config = dict(
    n_layer=13,
    d_model=320,
    n_head=10,
    n_kv_head=10,
    head_dim=32,
    d_mlp=832,
    vocab_size=25346,
    activation='swiglu',
    norm='rmsnorm',
    norm_place='pre',
    norm_eps=1e-06,
    positions='rope',
    rope_base=3910.0,
    rope_fraction=0.75,
    qk_norm=False,
    attn_scale=0.177,
    bias='none',
    tie_embeddings=False,
    parallel_block=False,
    init='normal',
    init_std_qkv=0.0286,
    init_std_o=0.0,
    init_std_up=0.0286,
    init_std_down=0.0,
    optimizer='soap_variant',
    lr=0.00712,
    beta1=0.95,
    beta2=0.95,
    weight_decay=0.098,
    lr_head=0.00819,
    grad_clip=1.0,
    warmup_steps=200,
    schedule='wsd',
    decay_fraction=1.0,
    decay_shape='pow',
    final_lr_fraction=0.02,
    batch_tokens=131072,
    seq_len=1024,
    doc_mask=True,
    train_tokens=381000000,
    steps=2907,
    dataset='wikipedia_en',
)
Each number is 128 + 24 x the weight over its row's rms, rounded and kept within 0 to 255. Layers, rows and columns count from 0. The size above them is the row's rms in percent of the matrix's.

# layer 7 MLP down (transposed), 832x320, rms 0.129, rows 171-176, columns 240-319
size [101 107  98 105  86 111]
[[203 123 112 163 146 136 167 136 122 173 120 122 153 119 123  87 123 127 102 101 114 161 143 110 117 141 137 136 127 150 112 113 113 104 144 132 149 124 164 141 104 125 127  96 154 132  94  74 127 109 182 192 134 118 138 123 121  65 119  99 103 137 117 149 164 132 123 162 110 118 130 173  94  88 128 127 149 181  84 190]
 [148 131 132 161 143  96  85 155 116 125 144 150 133 167 106 137 111 143 135 118 167 147 148 123 110  96 158 128 103 122 120 152 133 111 142 163 152 157 119  99 126 158 141  92 136 130 126 107 139 183 123 108 146 113 150 128 158 119 163  56 140 101 147 144 139 142 130 184 138 111  95 112 152  95 125  80 173 126 154 115]
 [132 151 127 103 173 116  82 152  93 176  95  83  91 124 111 120 123 164 146 122 107 138 128 133 129 181 130 173 118 137 124 169 107 104 118 130 112 126 117 136 142 137 121 153 131 111  76 137 113 121 126 109 148 147 109 124 117 134 112 159 124 129 128 138 120  96 124 127 117  92 113 172 151 145 123 103 168  97  95 131]
 [177 130 145 121 165 133 115 131 113 141 132  76 104 111 109 140 113  68 159 168 154 147 134 128  88 158 130 161 151 110 168 153 131 134 120 114 143 106 130  81 107 142 154 143 116 136 118 111 135  95 121 112 132  97  95 171 135 139 114 108 117 100 144 124  97 127 114 127 106 115 135 117 159 135 136 126  89 122 147 133]
 [141 152 118 128 113 145  92 123 127 157 138 131 132 136 149 104 105  96 121 156 126 100  96 156 150 132 121 142 118 135 114  88  91 103 138 135 151 152 129 157 100  86 107 105 120 101 122 129 102 147 141 149  82  84 144 138 104 114 131  94  74 143 130 134  98 149 102 106 161 126 117 121 130 132 158 111 130 147 147 131]
 [102 123  64 122  81 157 125 108  97 140 165 139 109 127 131 143 145  93  71 135 141 133 119 169 106 133 126 168 150 114 152 122 160 132  72 153 121 192 169 101 186 147 116 106 120  63 140 135 145 108 167 149 138  93 135 141 114 112 154  89 118 138 136  77 171 128 135 114 141 140 143 109 137  92 152 126 107 103 120 138]]
# layer 7 MLP gate, 832x320, rms 0.138, rows 172-177, columns 240-319
size [104  92 116  85 103 101]
[[114 133 158 117 146 104 125 118 150 133 106 129 170 123 149  99 124 145 151 132 165 137 159 124 119 129 122  97 119 127 104 136 110 146 134 174 100 158 124 146 126 130 161 167 174 135 124 133 104 147 148 122  93  84 152 177 142 131 112 112 113 118 154 100 132 110 139 116  84 165 116 148 154 134 150 154  88 127 155 143]
 [123 126 111 139 114 141 100 163 133 167 148 121 123 155 131 130 133 129 110 145 144 132 149 153  93 122 124 162 129 143 115 173  88 143 130 148 121 108  99  99 119 142 107 124 182 123 126 132 144 106 140  89 141 155 145 121 124 149 112 123 153 129 137 107 123 133  91 172 156 125 144  93 174 139  99 119 145 113 155 173]
 [150 136 102 146 143 130 128 140 127 142 103  97 110 102 151 124 148 122 127 125 115 149 120 150 116 113 111 163 101  95 108 163 107 103  80  91 146 110 135 103 115 194 106 106 109 141 146  80 121  70 126 168 106 122 102 112 139 113 137 115 116  81 136 147 141 164 142 160 149 119 113 152 160  79  90 105 111 131 116 126]
 [162 114 163 156 138 111 183 127 108 116 137 139 140 173 138 103 184 142 105 113 118 140 158 155 111 125 152 131 138 142 117 157 108 122 139 133 121 131 137 157 128 152 149 161 143 137 133 144 108  81 163 109 118 140 115  60 119 137 105 155 169 115  84 142 128  94 140 150 143 161 161 138 130 100  94 143 112 128 129 107]
 [151 194  96 126 124 104 129 113 131 124 164 115 120 123 130 163 109 148 140 181 121  99 105 143 123 185 112 130 101 149  97  77 117 152 140 141 117 113 176 107 121  90 156 118  83 129 135  96 119 121 176 141 119 105 109 138 111 153 114 151  76 129 119 132  74 110 113 124 107 159 153  97 168 161 132 103 132 124 152 148]
 [107 119 134 158 141 112 119  96 128 124 107 152 143 129 115 154 127 120 159 137 110 163 154 132 111 178 151 137  92 121 159 163 117 132 141 122 153 146 165 124 132 102 103 112 127 171 162 139 157  88 138 137 101 141 120 134 102  90  85 107  79 137 140 186 115 126  95 115 125 118 119 120 161 164 123 122 117 104 129 105]]
# layer 7 MLP up, 832x320, rms 0.136, rows 172-176, columns 240-319
size [100  91 105  82 106]
[[151 146 163 145 141 132 101 149 147 115 167 122 149 103 123 142 108 142 134 101 110 137 129 153 129  79 126 127 116 143 129 161 153 118 107 104 101 135 121 107 150 156 121 145  92 110 118 151 108 117  74 128 127 118 133 133 135 146 139  40 147  81 160 125 142 136  99 158 106 131 182 127 105 146 107 134 160 173 155 124]
 [166 136 153 165 123 127 126 137 127 124 165 137 143 104 113  83 126 167 131 181 115 107 138 158 104 137 103 101 111 140  55 170 121 123 111 116 105 155 128 124 167 162 101 104 143 116 156 111 139 105 143  92 128  94  90  93  88 129 125 112 103 153 123 145 165 180 126 139 138 148 109 125 138 165 121  91 155 153 161 144]
 [112 111 128 135 157 134 148 121 145 145 138 117 122  73 123  86 118 135 141 133 144 143 130 146 143 150 133 153 101  94 149 154 143 164 104 103 155 101 192 102 163 164 110 109 102 148 119 144 132 130  83 161 121 117  77 176 147 133 115  91 135 114 188 129 175 124 144 122 151 109 132 137 128 110 122  96 118  95  96  93]
 [146 102 171 144 132 124 183 124 127 108 148 172 141 131 117 104 146 110 115 140 114 185  92 132 153 101  99 114 140 134  96 176  97  74 120 120 146 172 121 179 129 153 143 133 109 113  96 114 124  86 124 117 128 133 102 109 135 127 114 124 122 108 123 178 101 176 140 127 118 134 154  95 126 108 120 117 164 148  92  85]
 [147 169 119 139 145 122  74 151 143  95 158 167 124 166 145 115 148 127  91 129 114 119 109 119 152 118 120 150 100 157 120 152  83 168  90 164 137 102  96 156 115  75 137 117 159 106 130 117 192 155 143  94 110 160 135 146  81  99 136 107 146 158 118 107 150 139 114 130 124 161 107 124 131 147 145 131 133 159 128 132]]